From a checkpoint of a small transformer trained on Wikipedia: RMSNorm before each block, 145M tokens.
Each number is 500 + 50 x the weight over its row's rms, rounded and kept within 0 to 999. Layers, rows and columns count from 0. Numbers have three digits each. The size before them is the row's rms in percent of the matrix's.

# layer 6 MLP up, 512x192, rms 0.153, rows 213-357, columns 96-191
090:450458508582571510486534509529456499439627498531509431487518595406490415434559485460507553481480409449571548497451505465490621509441473483428518488502516495544557474533457510626548469490535437474455475486481542536450512470490515562499506444573485574459547512533543451477533605553504523415
107:560526511511486499556490559511424568553511500523459575491511428512449398547479502490554580575470444550550504518488552454453539471537521486535543506502533472482492479560553480520472470544460450436483483521505615517509519498490441504449527485525439404516489507454514633485458569558507476484
103:490496437493581544458484397485533464503485534454511524428446553465489462491472470454522463502485444431426587499508432539498406507536511514383515450489534455483508450497491456553422465498550503482366541465519579438478497559460550421456488559443514458499512433497478617527479566490518466514
109:444566511430575514592434524532504543571496514489509587580521456482453539561485508597516574572538448586495420426460499532548445489445487558597450487452512487492548528520548443470512546414523521506468547466447521452472582443560532520445568508563402484495456566567454519589406526498542500516
109:553490542466417462570530492504501547484449484516442551516557542419475465474523487481504554583431588551345496539478543535515499471502550513462466466519507570585497533479504521484588479456426450451531520539519522484445498547442434480532490456475446541509572473512585478425422535486506559426
091:496488467514457459513484452518477483543512430501425553418527550483488490562588457570438499469405554545417449529527474504503520404479497502512543518542491560469401429416459460607500529468564426554483516567435415488566548552507495460414483491488552568493534484427582549557490564585481556516
103:462525469459507510523539568528441605582435522520460493470569541445493597455425448448472552451416527482440562520420451523421430573550558475536474469504508466523421544507508565564466568456453511457475536550439521651497511588463491487574463558496523481475557531434429439603514518522488532568
089:508527538548468359434519503448426592478500436486505502506458529564524606627523464488495539509505501502516490410495425376457543553482406436440523448490592432508493514436491508428445585446486556509495422430339579491422470473465487498463544555440531420417455458480531446468488565377516560468
095:455532467459503555484401486524671583482585483488435465497508517493491487491476533502498464481545381471528478410494389531542510468479522521310553499494494588567398500467482527605521487594436531529569471500431503521455480443527439505465485434535491507551484476570428492505521532473478469517
093:517415476536597566508512443449567500507493561460575474519548546479477562498536489480461444505514563476408535602553515561531519562544435557481557458541501545354454449445414547567412486521592571500511426471426388550510546532529536565431449424512531434552460505483501490564530425533535491544
112:565423474541509497505474544427572540504583646581552503512444565537459493528542470439512380408461485509584501465575511535555536408569518537517560499466455509535502488457526511456481469497592502539443427470530494522461543484548574540393473554473538406441516487469494513550537517373558430506
104:596410492485519441490519544479444430494511529543513441591501544504485503520547503483479469537450522368506535488506345534494550576464487557497507434509471554510493513509500472538509596518505539560530553459518467485449515459435366466508480476553516431439536489528483476419519447558564508469
100:519492498623504504557521538447516505482495481516377514623569476532510515572519479488586437564538516530444438462608460557431501511440526396524442508488515532472527531496488434520569490524488499458473469538524496477500569494493418562557441462523520531601509584531499461486443515542554466553
092:584497481516506495507513442562552369418533499541507373443444507469499539529527467479514463467605429455521470426533546500544446494422468487462437575469443514521453486463468462457526570528547498398534448471463555434500486468573553522473441475563536551545494489471467414536463516410402483546
108:517347512562501528542511517475450512495460522526496561458436427452453549494439553431510556547493496480505514503549505463501453535441439528516467469547445498460512501541591424493553515608515567466520518490583486442499497560499490591532465498474452566439412557453470497456443511532474475617
094:542436504449472468493410476412464575463535514427511470492539635523429501500473430432435447397567520539488523481470495587582362393453449372504488520473499561452482516552552480433456544653513452490494493413472499443440514537452544526598567431489561538602475482551518506564563463491539481510
100:516518506480486501507530416500504523444488524395434457506437465454456518577567540429443450548510561537504539614518591549522607525591496526428467384443435514473486548460444491510458446507514533479471433461538502487486483498493611441550566483415562441589492505468503458559441418507473504488
081:521479491454471574495460495556596551546540485398579500615509557645445456473497452490525479535523490596486414575498538527478522497500525436443524488506497510541541537528454551517590513532457459510473497596502485529567487485495472625577500515504433502492482516444510476505405519548478482494
095:587546487426560398499473510498442477564441506503514557473536587621415530512516466427408553572465474596529447408506494541494417486580512433505591600470412472523497391583498537546517457490524500465484492507444472519582508541523445411533550476628519475482489472498538536450463531509544532530
102:438459494459374570518548534490445427498454570430493495503521399550523501565339530495443514414520534549495473477547463441320460457541416554488474564509510485519591467465480491540468414517459470488528475560589512523554504446447519546486467432467433561428539474538444490427580481522513496548
090:484481512467424541548567545480548491477481519529526553576506481464514487472529478515452467593361483479508493440500443500415614543487465489544458478482636492435527521573463518529547520510516552586464496516573522541555416537531550503525478525452518517504534519442464526531443416536603537473
106:488436465556441520486453541468492508487414493550474539513528469544503494537577534427515484498475544467457471458526538431524573485559449454482563502571466538567601628502623464549494521468597495513472438477559526429464467488530459587480503485478417473556517501505522518454443521517434562465
096:536510475511414417534588467508519457567438572474443502520490501559556510462509611570461451430562458467529438433515508475531471465425459562524525471462562546520520515438472554549488470478523527510450448555487382506525470603566518440508432551484497538500576523453565629490419547499561444502
092:484518615544501524609460500496457514464537533614486436526473463584517499446519492527564542542535519507471587500465555602347539564486532498500469503544501538549558571578481497544454553463520497467428425441522538518487484506485507492456556505524432449504499531356533533453434460488501410390
116:469505526512480470474436537497513538528529487495524495490623560544491581478501457440420467519450445475491485450491509499535482486363462448429615505489486566419532483555587497501475483537560514472557505472511348483504457303492429466538554500457516472537498491492460550506615482504448537490
096:578569457492569525503431471507561477579448509547522507417479443539473474498438425458410567378484465502566491438494497531415468541591508550535584535429523418492494461471539570468459489506594435530582556403514473553382501500478505566522482448553419521472524504572469555575546490519588470507
095:421442549544474578537531519461424440546584486494406561451516466465514472481525511472526500570483552516601533493440398499527413486576467495532649539545545540570489493392535533479551560498490492466472493455463464577547465485565429535457474550544473341517423588606521535519588476483427490538
101:440574437568447556485473493454548510451489605572512536441475480490445554467489559570529447592499516392522594419595501526332570539494472507499456536553505467484532536512531493515533535500537506516429492454541447518541546485503514493564504476549578509494356456455486524528487455511554563504
093:429520546470533497515509526585489501430547470528510445532501555485515523607485530495460516480541559562575521480513520486484543597532463450527513481558489490512564490530495495546519417494433418490579469521513447492472490516600483418436455528486551473551495500359507538411477416546480436545
098:558538484444482475474577546469450461503525542430539451541554550436531417504442582385423473595440517438506488441543569446529459550537436484546488589492541453405466538410515542527491477466547532518457536516512528518512571346563529542488392480488545633548475527422525490469464508498483478584
099:503531549578488461405510593604521553446584535457561522543411447530474499487456520553483532509563499544544514499523539479570428526527513449507474399582435502534566569523498589535410505585476506438397515489476532490480500420482560498510500631506381556530487503475509458416517496507419462482
098:471566490568557586589484453547587433566472523432530525463483518460429504515556564538478575511433437511451481567532448567463449460562485506569538567435395526545444432522441468495477436549521423523567474475435510501492487407485421446513469483516515420596435501565461456572518378493540468578
108:637521467497436541541484484464559534483480501492465468461469570455471421469445502470494521533480437540447524507483448452522554584423442423448414491559556550541446517541508439515500410475535453523523501415462485433627444574520423498531528503475504501458547572472449492471428425412461551494
107:430519528643458388568412541432501466491448547514486488425528470567380510432490396408573532524523497552563502491459467508465503475534547449513601497570515537459478545484547552500522365531525486505468462436447462552518510429454430505527498600486449546591544487530439421500506534486543487566
098:399559440593391519511507484432559491598532476536471447396518433494480406517539591497426475518478548490520546533447540407458629542474518465432505470508476523498494492498556456430463456507496473411470494470544492482474526508486516508525498466512568587560499436523502460471561457581535449565
092:437449515499503485521445546551481482470514462503523568530642547508529615517471569455442528463432499432589474462567456497496479439589460486524519518509604555500472473520551468554485564518384527521425445465505557416589432524469462548506536566530606506528498460502528484562464479547554440491
090:558419554474513513390502524487519555507574450573519601486560549476526534567550484554465471461467537481533580528449472524527524392543551587436562532492452466561472380565524446578510495493526481524559579464540498516515530423494482447558433568414622509549515467629515569418517512438566521572
107:476579509593406474488543487528565524424501556482518439458525583476494402525469577521470465432464396494449407438493390525435565516572436507555428503393536473522556534540393481436436500524454461478509463459555564465532435452496556551483498514444452452541521484477481550487528405492465528488
092:462557532528503535564481530563547504486411619434526437569465463497562505476509438580445443491539450553502554523528550435470489534499482534504470516482513520578557545532459477527497511399612580459525426555464522432363431480493412503402560495468490575496523485437482506525479463519501456500
099:546499486505511494518458495546510423586518582616399494463561599482485512559509541472485457606454436386488491467589584472561537572443531532419514469485435516553576507527539498487441403449426520504403522408468586557537496519476469583440487487461540509554577484474532480451498505426578443459
087:531478549481518591497473476487533454588511536478437423478463475533569439430463391500489540476539591603488497507443508547390502404426541489513470462523574454422493428488483454513473445525484567497552473383504458463522562581528500558347477428621565561480515577475440519535525518516507483440
096:494493524517543439414478538501527451490501540449413441420435523541474456544535485439395501436514446545442441513498491447501496516570466539455459446606545530573520532529502563474443402503539504518473447517462554525500440465460503540466355496482541449558472554549430479524509556458514561569
097:466564478562554559513505507568517546454555452500592471541519525527491563450469504544535506564488587412483554515512463592511545453464497535526485526553487416518427486430520490485530481530601488458597589441391511506604540535498497455447507579530543457501548544555512470416478517538383578475
098:664433463510442566465510477535462384536511501440407521512497486483493498403448544501545515420490554468442504481494478492532570468521537421488564513504536474529476466482467464484476427579503449479476561491520483512444425538444484359514493488453464526501519532549549475481507519439466540513
098:503530447482536511485532451514493522417479528436442460449555590582492523519501469548452559502505531466476534595470573524462515419527567573479583470526502470446495507424576527385468427501459445549542498559474486520445566490498447424593501552461467465591492597469485446435462520504510388551
097:514521465567471545516454454537509526429492576509566497473561546499529498488517499479464413530491462495463533458488437484441482419490462515525510399550481577448438506447605470450543589513521463540506541548532423479514555552474488450524638482443425425514535438483551520546528496410536547605
163:526483552475541403521607482462541538524482521538440475555347436471480528534506499541555501495474428495424528377517568507520482470482491529485545500429446570445491504451584512557453475527469507447574489417560513503547533509555533462480458458495526511514559559528622565559487548456516558495
105:537485495565513532348473495552507537450464562517571438440506473462506412621482509544540505483429575453469459473532514431475460474565503510473411515478608457561446427490545526462513490516533461448505510557466501444537547486529502565413504424506447502541450489515523575559529426403497442481
093:550563431525442579435506437549586520477474558414488395434486455519542524407422587522510465525494556504450473476531431426472487632512524422458516416465449456523416433441480549456502540453558516503406604544513520479481412471510516517502487610502458529579487422483504520534410531409448546492
100:464511454488536540588397382538556507527508537510490500468453489414398568477517557539526428508529487481556526599507512513500505470511438550468443540399469525452439503405596463529506472469567542523472531410474447584514370517561489483388502529443517569471555517445525515519510549552497556479
110:457533493434576456506537525551471608483496501483524504517499472565446476522489561467500572449510481488463423499534583408488465468522500469470469486488560467375487484542531427540467508573516657577500498540568500565520590452534473569493374467544531550515514510468440524500450595521516526497
088:543460611508499423483546407647529567502456564513422487609565534438484569438506535501488553478518522552466394511478507480548504524521513505473553496553462500549541511541512536517566492539466514461511515541557624481467386467442492519497522514483457467631555485512468557441369511492589526471
099:458542499495461525548566503475524453523539536592572478497538550504575517517520463527548537480608530411534450453568575541574499490432516513443545489524413500446544604469488561484476570431542488511464538464507560395482489474580578570484514558526493458453490575554404476578446500492459554513
108:524522448455487515534492441479506550427444451459527544519589530483506582445436551532561580536445554460461548426597472574484551518492383478531593589492508513514437501559524414415505437560486503525432475521497557533461422584459501457465450490603442520538547422478544487440466543383518403542
103:491457435434462491492542437464463599492487558579506469476506540422513556444656460491469466575417558401537478439478603513556473576543505490450520424432596539448583503470460529612528480499481541497389478596502500519529482593536543631534474422483508455471516507530460450510413453511496533560
088:431433433640528495561460443457519354470491448509513541477416495489474433484508447490486432541535436457604566539513554506473472437480566508504508485507416570524486540484498531493520449463423552540446478490489514545566510567402560564502523440573470475443494593534525422487483519446517523462
090:406550577503509478480521524486413502502548433473513482528584504469560621442507404479496439584479536554360542447517492521599445553550529462490469486431473522573635463418506443510553491466530523458487456506419430552517504525469504428520433543525536486439481516538487514481430430506502484512
095:449617405478516483527464418547473489528509553501470509618513510525487503453500341521531594580396542485503513495494474470491411500481602466551509462438458536610531556511459524506569460476542462471500567459501607513481494532453538506481520515495523462497478511368541530522515480451603565585
095:546461421459493468490523473477509528444395603410524502599447491467475488568562582563541415531507521409484520457514417451515460437514525525505476469513464495561430542500472450520525480590407515548515403582526463474562550504559460412417430464461523517467484494500535495461464435446514429442
096:542429503492543543477528502458484535534519596566366472497545505492545543614532517505502463450549509516430589462508527450500515470496498467537511446456518657452468513469502489533528425494493463434476493489494511559441543516438547537514489507401497463508553642512484475581549413465505513499
116:514439488510572484533588477522494538472479535383506448558528535473529582547534526505453524527472500397548461530513536533521448585415493501483599383524477511534507476521565462522532579597510500496425453473542351484500546496583521475463473564572406469600561508361534587550445504509485448531
105:493588554443549540539490511414388446419428569546475495480528435475531502486534529511467524521524512533419389445543500471557480404425510491578544525515476571504565452530416476496480507641573557526501461546414442526511482466539494478456548453558446499414467527442516404513499534424574452532
092:452523544506491506516537523524532466506565514497530550454513472450438483519524587428571471523495508479409528436472490503571460603516494522521539539464477386623533465452558539530543513425527443487538564599479534446544465580496470390569559508472572550418523445475584566450542508489506566580
084:493546530415428542456489435478500677575510549506484527444547453501430491503527569515471540534511484522468430436482439518502503488504637460592522516561553578482583484504467565608520507522548467492352404498532362454563590615547468512514458496575503519468488464570514468506520559512491479517
096:496604447539462511547526529561423475481554420485589471472494454459470487580527463500521419519462459551541465454537474517548481496565528412541529533550463458592393453556452375556559554434506488613537560499519523552480403529507492508469557515453455606475499476494503459468560563522572456554
096:461456424534441514589476497476493571543474507570549467525516506470517537377527545524514417571480535465509485492526456497479486598402492432496487462504534403477514558466469563567469488448466488558554527552504481516510602420487510473508525517511486500466492485506434542531493529545426502448
096:520463495500564553564498446536520543480545524386440516477434384385564481456482458554435537488301557480425476574436481524527498521498492424472531516476576467488472541508493506513470436497577637489499451411513530523450516446470506447489479447503407455461535536471483448450468482551521629506
093:433498515465529506487520453508459567617518549529540413487438522469448502473447502489549464479468527545434486602539518537447470508468497447487583503452420636482454487535476427504433561436596544495501548604526484492566574495469454492484497536543482463512565493426560526481389467500497544593
096:493538464501470440563468518466541478484606572409538402535556530573461450390485537460456551427655436395528512544518510538462489546438511477474433489468507544461498496518461568468481451541446537485515573598519572487576495503514524372524561492544453489585517487422449473463516454503565500445
102:517576529502529535531543496513504530467460535555567456442553588418508456572514600497501449459513493573485525493479491521478462494556438483506414465545480454476514499534451525581529512503496562536441487527507499540577489587516430492580459570610518465537541488354568509520424586483577428431
096:444453443537430581416431596514531488488431520560483504576510505549499546451510577581559493572574487466479500451466495440546524478504481444445463507548395481510503489523493555545600480528374515584477452460461537536538520399491448500518429544601555461534444413540482457565494463553488527619
105:479540480511509523515456442532526517498423558456523601523445462376469462483478469503487533585542622476514484493587460497500442447477523501526451527445524413546478560525614615443474456540510512451463496449435502490515523448493510457448457531452534470523523594488539572492508483483483561522
120:445506581478439511538455502498482562508461580491446467487582509464564435476500485451552442452473566450532511528453487547460546515498505483475453498498402563491474512576533459583601439506381462495512451564537481487426488466496427502465512564612429579429499501513490459426471502551518478535
099:520566474479478474453446533473456537468573468476529547456577447475477467477438536383503413544570505489554463493451468433478499573522596510478585602527458397560581488556437557489452519449419439484432479571425629489466415466525581476517543578492545430435460438517465496430476511451482561517
092:500560531434479490535510511507501552588525529507522499516508517514495565542542607454409473494587522442482510474476572468537544527511528531466537538488573423504504403485557468554493514526457502473473576530453377470530527516474518524460422503527519531573531551383537563547511540532462379439
106:536575477575528558454517492471522409558519527486489529450485472429483417525551516482525494487516434494560453393491449485582521450437452487446488494626515572493584547432580531550513479534544496500477478494513508519605497433527457482473488477456452500435493563530523479446523556537518501445
101:456544432482479539588463496508430509464374492480427442479498429487527557439488388614459538552509499411483483566494546558572443580507571529507405523551464450489520554483526515567524469559492451538559556451520490507512538495462500576526562420502537446498473473492513463459479543469491498397
096:495467482441475474411454522491557454517577530516521490595481491500464437583509464454502556518465502544463433572574424549427501561361591469591476446549540543511471529578548475494513381451477535553507546473493537511454505445519544452386489506496512499457461563551533473555493547483621534436
107:473458497493523412472491547448575490573423505426476410429393427506393545547498487546438500442489486519545516525462436542590551429515578496563362463511468488442492450445431468513403635479534527517509485484463470572465502518440451470500502406558435504529474449545482499531467424558426594395
099:426558552532592425525501412428605504567521522556537536515515482528493600543528471533552533547453512496493515474508430525507520461576478458551493486461530452417422526501423438458525465514383565509509443507513404531451567578510509527469443589551523504505412469562498443465565550464516528533
092:559454557474531519431448574508457387488493524536444532471537535481501491481440532371535496543522500436516528508457529458405475326505492483504594580543507560511546447496490549479448397516566540451583516431510524514479415462495487477522512540432502527429568444565555482490571539447499503467
120:521463480546508564433452492499469452475523541527511496509542537501504452478571461575550480501476441558475543429472562572504484514458461475475446537523418535408538494459533542551569438514447516473539391462520505521625567468574527478457398545593418472518467492446459417523502536549450490570
110:545464525541504546627478463497531515431552486490493493485477463527519473529388580499511418616509496602521413448502559479378529495568439389515481448395504446474503478400492554464437428447479482516552446476444515530435451536454508444519546469530509404545471521590556513524476521522467480470
098:516540452466482508514490498477604461531458405474438552468399546547488519458596561505444419502449391490531468527511531477486501510434465496494513581517486500598549414488534588488584517524545393497541462435474496485535431521571536450533450485616505579512508439568512577447453542403535567514
116:474468512501429587491549547532508521493490477441486551471465467455595488522579488518494527460473506544505576595434540458455486466561497517504473507498505503538518465541541617494487459481477546507441502462500511422543581514547470534496483462502448554559510511449493555561568573549446489551
101:596516426504526529545398520417524487470543541473546384481420523489503544491492497523449465396570462532517483482445570425556489489450584497482510496593524461389465470527507561543482384443572491490508485549555436525687503467539505477525504448423460467506499533438466438467503500503487554490
096:508544529482535469499432496441478536428456455465568539507443556442520419578535457408545518400545506541396527538580443482534491566534392468516466563430490552432531502545532507497535556471440566466559560448585503563510491406530445587560522477463496464557505477525443475494443447590551460383
096:415399460444469490556507484532409523551551489568391488468509445474520563496515515536522565424466472440563522485388547569453489432530474501435464547503504506611513520429452528448470422586597538578411431644508542467553526483521497587472467467572540509528528416522501483495491419567585455500
097:462487518512547551489493456560553510505519569485498469388459652461455465601562512433531527464537537481480571489515480499527425486490544537518487475434511531572518514555539583525477626495477598556585524500476465557522453461490648543460477548483356467559464485509453528484462486586467417514
100:463546458479516539489543558423503499518423434428489505513467443519477467500475499521452447566440447561445437514484553416616517523521486523578415499633476467516474425648582490483521530491535472432569435418546489483451434479494471549468487428480455586527505582490533493501465437523524478466
100:537457455589418440548476445446543556558412535551463514589550524541429557492457460577511586458503449530490466570533477484500504458508489547439590558534498524514464492506503522477520393474488529570438540681472529463510547517495526569531497469461587559542486518484498489510449529508537472498
100:480503479558517459451492509548565528580546543592536512492494574536435543531442545390532574461474490522510532418492497439392480459437437439486417459521521572571506443643535494456592484493572505540412564522485450460458500568433476601481603524544546473409527455558509524469580519484501514541
099:444576500467548522506548494485534559547539556536525608500410529445475589535538422544524526493496464443459456477479509571570437469478495440402473581474488445524480499529518565444536496499501602481478515401515532380540478459492546569532449555527500509473435556529441550550502543439630407561
093:538458496481519453474460374584511579462458412459476550552522562450487507479511519473485600556507492483503478425478507462484518408553473502564388459531511468530415486472543492537588571475447444521481522448442588462517402484464540479459487593498451471500499543563501503545394432380452453465
116:549486495562468542493593376417463566541522525550513465472505591429414493529457502448414528474476498505527490499496506555512522445553484459485499507522473548414462521389484507483553538569522542480430550473477484563480453497543548528463491482446467493456480547494506509473505530497496484431
098:421527502512461520450519462471540524520425539459542416466492403494464548498545545486446431550478588477489462598541505542507447524439459589510548505602510553424502478564570413464436497561565579451566477470550495402595483440484465452489534454566502434571457564397563473400485443504393531509
110:551504490458501422548528474459520440432540483533510489464477422524480531510532463540541536524422555546514479585487465530539527531554503530344514466507470434544429461413451482590540532541555521554445496457442425440532494549488453467539538533563536487490454527399560509460505574522575457547
111:492501526427442512468450424500529557549513583507354397548523436435549537481481518564582480463427566498538534491508484485453536514515614424569486471531474490557495543484485519432482518499447423519474562537572514515510509479555488571546525445496532479518514552451487558575553480551508549450
095:560477533577544544466559467520545597479573585497535489473473535425485526526548462406506505426538508446549524432473544501563578476512453629435529508550524501555578575485470477472463560573533541466442489510504505509461471472534615401545478585498518531506566552540451514516563415595521526437
100:496459442543538561448532515586481437444578472469539486447503463560441563451543465470565509485560452519509482539457542494514442465488497506506505496601464493536559472576532622451454432431429414473480556522511515566523558549423446510402492586500409578523528467495458527438597490340526516471
101:488511448508450493467398477396579476497516517456459510496512489497513429497522609484482481475519436551500496411500606504496456527487415476527495612509431421479537505510456525539552464434527511489495403512540522542535525412472384479510474380522503457461473499518586524519509499416463592434
100:433468479479469590481539495489532475502448549485501557526501605438495545533524451600535485513538489505533599483463421528483483459478460529467443476490461518566523437571590507478444489485433594583522538461403447456598506529548435444557584463629450483488564485588523521501492431473423480480
099:509471557481575509585439426507616486516545517399429473554393491533426367544524521461526546527549505443533431555527463512445544489508503483516547510510540545524569545494505438452420509468450411427612435456535576498419505450526485459548529566449517536440503558465541463570455498468564556343
110:431396522501463532560467492541411469466490469573461539508572494514507510490474487547578526470446534507632455550536410567461541521536523619500546506471515499495487510400500527581408582444508467554500509503565536572455521631557477461523583428562502461488583579570499430479526455640501439467
099:566426570559446579435534520457468484500439531410454554473573477446552519472538508462501541450504520533514430458511418517618517568370534451527456500510574558465565541420428538542569572509414605517553425455578433458530448453472477509565519515550529439447521530535561542518534527462573473481
105:481528536510531504478560551485443577488630475561501417447442561447455443541537625486443452411510663546459521461504442533481502566484514452464511495472463565590525543496486554539569505528497530521416581581486536491545528485462509491464484481503404470516454482420531465528479521481534541552
091:569547462535562449493484559629482489521552467589532475460447531559472547404416472483448590438561423593556518599567481487545497462549478380507553477509431522518535502510500453521586445512568562467489522500473452489521511474481414473512502561528527504547413584454513503488456556572518483510
103:477552543600436444518497429520513460555521474512449450542451423533499556495483452554504532593473571479521427514489493558499496557586538542473493491507443562563488500467514552594440529517489514560546512480452594581440495554489548546486510492489519483521485506539484494434501510540597477443
110:443523570502533443481524480554501440504406501482415538385586439519449445484492511572464522536480490555460501542491540546407501567556549438552462516403541544522481497485573499438534463454503547434595405489435450514562481519470468441573493546482430490524395573436543487462486586606514409548
096:526501508500536527508583483525480470497477522485550557565470477453508555608444501535557379558555518520455553572479563535470532496394507552472589507537445542482532525502479440532536448507533470507466525546500471535472559510654478468590509505514485521644507497395426514497422477484454434521
100:436605570455509497489511553539549491529475392480455425580475477480538497475593492423580538554514416593459420511566491524445469534496448483504479398556510534546506486437559513465469504482550551457614476527411478492538549516509456390563571499520473573508575521509551557527431509544424553418
095:573487481565493487513382499458463500595509464508447464464463511421548547458605504533338480463485479514515582496517551509471410510479596515462531517613508559405529609545449489525478466413479495450423533480539490582527578485466530546558529549473467543494470573474526497569528520470563450517
092:456520483530483512437416428504535538443539476525569476546461541592591558501464514517566484535422519427507475500522576526470504480449487599558492572519509484551395518534501369431383548506437479426494470496489530477489580480561509457510484549437567492596538482437495471534537504480481567529
099:540457465630467433441502480533554513509415497501535512526521523507576516567590528449503434551489507542555484521455533486480594556486538565393496430418556487453522523496437474413547477521490505480443471463451525583401446490467573555473526530407490512525468646512541416536525422493504539428
099:467514440454453649523534571464559460419470481514647487492558542475511439526421475586510560531505492459465506504537488499435424557500479517532525434512542379432542516523554497485475431543445546524485501514533457457546435474435479447527523484508457492447589524550549439522463524534494544489
095:611576500405584485510536424526482428522595453491410604532391530376538463508496456510491487571607488439498456495544515460525497503499573461547474563549482462430513438385472587456549489506539495485490454430548463568439484509482457452457466549483559463488485455604452561461509398507590461494
090:519483499496411468466461508469378475517516529474547598606479586464519466521521564447554516534381462455530463528490426471578438498415493400462486537457486523563554465457570609510453534534505576451490482431588565485611542550504475506535482565502583583501507543554490552501502540532567489534
094:562428556582533540421453587414502468517592467457452528437548628460463485452559407477561543496557589430490573512430464495483447496502460512436506559489492554554469406474503545438513527448577504555487502408482419489501564480467480498543525529483501540485526498552508465544444494472608541457
100:583482492533493547469566517529487454572536469591443543494476529527447528506444585565512649481493573422419567462465493487433541426498465383522466603521548556492475408436538566461517499548483460508492463453525473524510459517540495490513587451506591418471470487486558607405482503422394366491
113:573544500569545430660522578632486469499496490444434522485478531612457487443491431517476518494544439456530479441534520572622471468518556483536458513452499469485483522484536482449447459549515633638410491490472565472471520495553463521504532485472501534492394511393567488514541435499506479373
114:547471544428511520487539387593536422458439481472535423528495478463400507443569484494478522502511528527463487542471594474527500497555562541366500450565435531522512551432443498539450421488505432520439552572598433444543550577412508621504525560529427521473442477456513487464541539556473483547
103:511497495447462536525547523514478472492586454489563490569457548495465568553629526429417471501465544575480583556500478513480431548478550419447507520488432513477579604521549518471466566534570502387493588597518431449562512476531543484445420517448475503535548509534563530498434505507481506538
091:506493505482458427569412492446486492455508389498457556534549520516446521513426443520533481417546530560523455569497509444496534471525582513490510486391624496536491479569501458502530462494501525438462578472469572491492445501458544505601496476451549457514538485571480527443634579496526545534
088:493423552566437474541515609483422476466535554382544515443578506500553506502489403428455570466448488455560562471475511460467494479460443450443482521363547578455507512525567578436436543432438466477631565428553514508541524545510499434571455561564451534495498487462398503520550528459529483581
086:453459565480508438528447614571489496467448450487506358562500489448541541537508545481547419442480592449553478560441588470555534517457543548447500474558479450538487528495448527504553491477395566558501529454487436493473413590427547493481510474441513480545530523422434526533520504516525580566
099:482464456471410531504490597527488513457483494560412500450442480522496583584463501416467385549556517505515471437499487425498471556489480455497498563476381534563541559473527454546533553404532493476448566591488479487559461525400559490634531492497498460448550405550413511529451495444490489527
101:469432422473514466529554395569492491556578525489552526491416514581494440467544534469473467554375554390495576448570486452508593592394475488565485418448466599518468527496434519555548499552494464571523548497539611469425511534554472530578536525527551515619413387497543576474471539479463503482
086:370570488525560431481601521446478479461455464499494549512514511460481497459553542424449477512468526586563533578483492481514515367556476557417556498322463417517417452445526493496525559450566404510529542542521474490449534430489519529483468572527430416442435450532455485392449486482552497547
095:528538458483460533581541477401410497520440508573382494502548478442502502517448508447426422427479523447425504514526483516490471506494423524479443555485511509491523491582523504469488512437525466534569464473539522515554467469517549446574593490446457515438451508547560489465572506391511462548
102:509500527425466542596412517459438548448566443488399537415513483535549534492533522426506554471555539508509498534539505446533513592590496535507501526537505438561456597427535458505505475525499517498503440537476432523598513596590455454448491469487542476461482569501553487567503447571551553473
092:564589475480611461445500479472608496458586453468582524608444510514456495513441630537436483419478484467518513455500560504522515471543540477477498477575493523481455525583541511394459519558560456553599511535549444516529473503447486498538513400454507486459536585489535567475483502458517513468
105:528556446490528567425461550604443467436419528507573545480507493489481460519545585474527487559573559527527552519527418440456504546460442566526448530536513546476609486459486489454516398513427421514538475481496422481544477429589503515449593464563566441552573501499483482454480476487403542530
092:436528566441442514518552496602462429439541559403512487494365446484494557483471535535456541496472446407538487498458381526520461482477414507598497585534489547507558565555517498468476467539544475508431435465500459472537470584467447479464560414511431462474563551552452502508546521607526458594
077:491499494485459529578453445533530594480529534427496521464501500568508453505434457423563449490480625564439432584523419511398534421474513476546493470606444439497522505489554422543497519501584487597447500522491584522450547463525507437569485438465539454539478421468545428404547540549520534493
090:494518487452501454487498529475462565581486463459403450417537417435482463523545463518529471395535465528489527504432533462527533521480532579506520522525627467515451549464572542471461601536533442495487490437535524494398529580473431501513464479509500603501561519364530490499491501434535531424
106:515524511538535567590436539389505487516525446514495541612591495450546449561455557480469501487599433567506492538540500486515566567526546436408537514518445449463550466529410509468453514492520405557467409470460489499508341382518450499487460517440506502595460450538552558488467570472484459452
093:444479548446506524524433430486408448532481519403431464453571511516534482401565480384554549538474568622491538469537470414475437539545455440495503439507560477504514566472469495560472511510504459490512501500466416472494532511438461517420468533409455512532502562410504580484498461537481483540
105:519495459497578517475396543521512490454474522512541408390444588413554533475352494429435549505540475502531394491533565501563440501502521481427555574557515554610575490484462438493507410516515447504495451476591513437610525419496463471514503522476591500444460505502508489462586497464495472570
105:593464566543464495452558472545531495417613569525520430507522477437475552489510450527440437495452564474539543556562487523444460529488529461472495359528448560517606439558492539475493593519533500460516541476520551409414537561484540438495514482565527456480521372575505452531425489496552486615
092:484546442428480515486440477533413542528526597516573518545481496573504504598481463480536520469473602383436515538508524613483435524476467448591509525554451500561403482530532529485500558545533439487572482538503403426473500477554413501437415451542546508402498653542553559499533501484527546508
105:510566531430511500506555534495462494516472601531409525664456500523445517470529596497539462546563416474502458519543468487519538475554532468495518495430469408475439534572494329433518491472497473554469497526533466434559585488595539545490456535519538574539446512448557501571549580505581455586
099:520498570434544556367517476425524561467493490504494373466457554509446492509593488608501548431560553453479458510484635538468413556511602537473434465498451428417524495523569557570494605591465483526488483474434395479484563498543478497507564520534515451514546532548469490578476554559435477533
095:489465511602516490485487519453467471475582499469402494519417471507538444463598452526670447518566484528558487523433509480437433527411504504433501589547567664554438474489495503457601490454516449522522581478408519488424461490591508554483456483557499521543503603487526510477534538510446500621
101:483527462435538493526568445552487459443492562443380475525494463459524465455470551536450523494496579360489426454592493422474590486600529470573481450447437409462567440584520525576438543451474482577422472437540467512604489558504490504489542456513533456576483480519449508513461652510466434443
091:462582525493497450413508472579452563465464535472493470517569550464496580432576428493463520492542462461556557485424387472525471521547512507511523472515478586481499547416428467503499450450406427463459513464509435544467434549599494580512502495433516465446480547488598514540418506498555514556